From a checkpoint of a small transformer trained on Wikipedia.
Size: 10 layers, 2 heads of 64, MLP 640 SwiGLU, vocabulary 635, 4.1M parameters.
Architecture: rotary positions, no biases in attention or MLP, embeddings untied during training, local attention windows, shifted keys, capped logits.
Training: a variant of Adam for these matrices, 117M tokens, 7148 steps.
Each number is 500 + 40 x the weight over its row's rms, rounded and kept within 0 to 999. Layers, rows and columns count from 0. Numbers have three digits each. The size before them is the row's rms in percent of the matrix's.

# layer 5 MLP up, 640x160, rms 0.0513, rows 132-166, columns 0-79
115:479536484475501458513458503433499442556589433527506502459510494514460528464524490474550513547453565497498523525510506467504444518470566504572480528507516539439559598451534504562524539505445482467583560433499488506510531467494594484523541535
105:467482503467440457460549576464529481529511485490540459497532478521563546537497451569440504469460487524448455456465510433510495579453517464487469478465519584481552509541478529556482491465501440513472467510491490559466517545515467462486424488
103:555462478536509517453473447449477488512484578484555492530492471553451475582509501549496508460458530511508524509565515529574482494427535454478524452475503439516535570577540463536434578469463487476500519477471497522465513504523471500524582489
102:516543479534445464566530523466466527444513535521516514519500455550500485524504480423521516491502538547512591427456447458544516481459490485523522506476511534541443503467453489514493482464466438519469506431522500540536472494486494538449419451
108:481457531443523526471481481509473454547489463555514509513453436530547546566542534549537548575478494509546558488543547578540494503565524480482491534529515464505538573444481489534516507459418456548553503518478495540544525579472485456504508472
086:529477490474525511504472466444482485458557453541521539468436479563480527521500574519453474534535516524504502588512480528537588535535515502487470534464469426520549613500541407491495519453457476458534541551492408509573435500469548491526522511
108:481486461530471536450468492613457454452450524531509546478516512503438514489449492550432558593478561540474460472474492503537418514549530501434546513504513516480413633522508487546477532465501455478478539495494486475539513547474551533548426545
093:480531519535468449565559447488478450533473505532454432454524432519490536481476487513480475495468526495520463472485506482447512442416500538447532515510429507550446476479518596473519542587495526397496479507582477463487517491535459491578496462
092:536519482436490498463505581540503494469563535496530543513534487524460523496514502438542470494474478505521547498487481571504585476523476499522464504522464451470579514499447462476563430474486479428568515445443415501558539436503465498511570546
105:502407495423517527471532522516542413423486488474516530498509520501421548432473559438401529511498576484465496530558454494547451511475526475540530575450548529471550506440461586574514508519496437529449454480562417513558465550446464538575507485
105:535476493514493450488577469545487444508480420413471472524505458519526435577457546607484446527473440510504480477512495552485477461425460488498526564512543428531416525537531519539546508476558536491544463496537472512555468509471473547526565534
103:463497473557453510469460457458519554498498485563533492452541448526465550505482473512533480415520562476466463487497454524440498547462464522526549553544556508426459509554516503537402512558496491497515457451493551509460496520470532514439505559
111:485489435442507501450555484465469437498392431443480563505497516548497584499566519482537544486499509535482506497526563458492477450453493518545441530458478526445447479512457468503540439466566511489430488476468447536543456521506485532508461442
096:496472508542535420560558489536464618515502533513551476571516429532571500503489478586467488535567463520556527509511518507480512533497503549507480425571474517546537525502536543521460452510561525457582458401455480488389475464527476518475549517
098:594523488490436413486475542512517461583464506537543484508606517558529465482432443522508472506472470506492455476527537464509471525558450490487534468493531545473454515530466551486492469422500381458494550461505466499461568471486497552448515531
091:483507573511539498455524548524470501522476450448473476521464532466448513514510486466429501476567514572476463470514439499480452501430497411517556556536544437579422526411492443535536512508440538461526531582484534497512566505538537540570474501
085:484483457450554491552563530497447510450534474471484483465559499551531513452405522474414504489513441475514456483434508569484511532503441554555453442488433551469469474485505492534538432558438474439489450449444525604514518505541557464477558526
101:537520416519485525384533545477450520432489511454511559542462506487490514528456495494502449517547464463530438455589501570529500546529544480563531526515541517464530483512491504494519510537473552516488518439487406550452518498493529462518526487
090:556509574492465514403489471494482571491485518482567487513481455538503446482525527521569483440564482492503544541485448538496481437560549472487524571450503550553477535452462444463514460490446460536483491410483481544457511578508500510419465511
095:462488574562487556468503468443480528515408568546557484462495452463550520539509503555551552474498543515484455527475582510505551492588489479503537499455484494566482446555487496538429497530478461500562473466475529463501434484502435428486527484
105:474510518533501564455501521481546505543510529453550475504469489554550489508486555495559446500517492530471519569546483419511497542448407421519517557464549481481477481537469560482504555467506543612518474497495525570508528533575518501530472515
087:514551544456466468492528500473519519488488533494485542453500525487530492438487539569411531558542504531568504530539577506568399540479496444476498543519530463487461551512533515510472438497489527485534516450512517516508518512462438441600569432
106:500479484545550511524437517485468505555525489501493501448479485468574495488519531404522548545529510517489513457516499514500432470396427517494477524466494526482470478495489431498490495471420499517451396490524470438519459470520453504529487521
099:524487543502454438538502482468478468485457540487512522550566515481445462485428465455494462473481506501488433497501474458549544520423506487465531508546480492475488456508507475478568495477472475554436521432552555474495504557464499507567538492
104:508549534553543452558462522506418441546556485452547397490490491454502473525536463537538524512535475452542533581494470504485501543470469495472482525488544546480410438471506522441510484504523425534540533505518488570453520515477472486530475556
098:439529445493470523541425462514602448518490562486486521502569425476465456522532516499570483527483502482446523455529498476559511429450566474484494478484535498470495473487488484528477518479478465519502506555475482557491470525503474500537571479
106:564445508505529436536513544493476537474476457481536518516463527565457534463499558528449498533577428563470503507529469506569469514480500448526498517461488552482491482500564525551481509468475449545460486493540483476574490568470546420550447467
099:474454493478542535518506427462562567486566580517550447495522529497519548505511476444548495496553517552522522564440445480498444490432476469516483519523456538563517541495563456488521436412539548458538502504482572511464452399472515559517511519
093:501463464576542483517464474506592527506485512550466459517473488478486506538496466518560484521453497503511468412482478488460524499503458525503493547478534492462518427519493460512530546521578550562547502435509554529498554565468515457474489450
109:468481575522435500494475512568550509446499487459463600510531466479517470532521445501475513477474562532511491458527468531474550479485510530545504536600540568569487523495480446472533510507493577447604522501457461460514505434494485473492500493
098:506508478498475474464530514454512503472441530425464501509514509516496532495555497537476534449501514513442492469467495464509467450435501574546542560434556483546557471467456476452574448490514475566409541418544526493470519562444540535463498452
109:469483520551510556446423485484536551498471492501556514466485462489502491436448464519527489570479520568426517451471467516588466471547466499534473527442471468455494533492483488530543468569441494550546456447496500505499437455486500534500543535
098:459491500546429537589483473547460526515481453535612519409458478484533485448534482498531454506487514509478497481484535520466497474455509595518483440557467554548532541515533496544553463439443512518435426470466505444515507443487516450499488570
092:452455404521563482558504483471458500515519515506493462474444556456528507451512548525505557528435434482563525575491508527514470486501503553553463479546536439566460505462530463487525564530449496466505486488463536488500472485467486538511494518
102:559504530500526457507527521452433464471540442443519515511452526575447484516512526538550491539537448528488519538553489566489590486530485512529527484502536498570483464449496513546424463530499498432574464490514467501505588474523469464462538436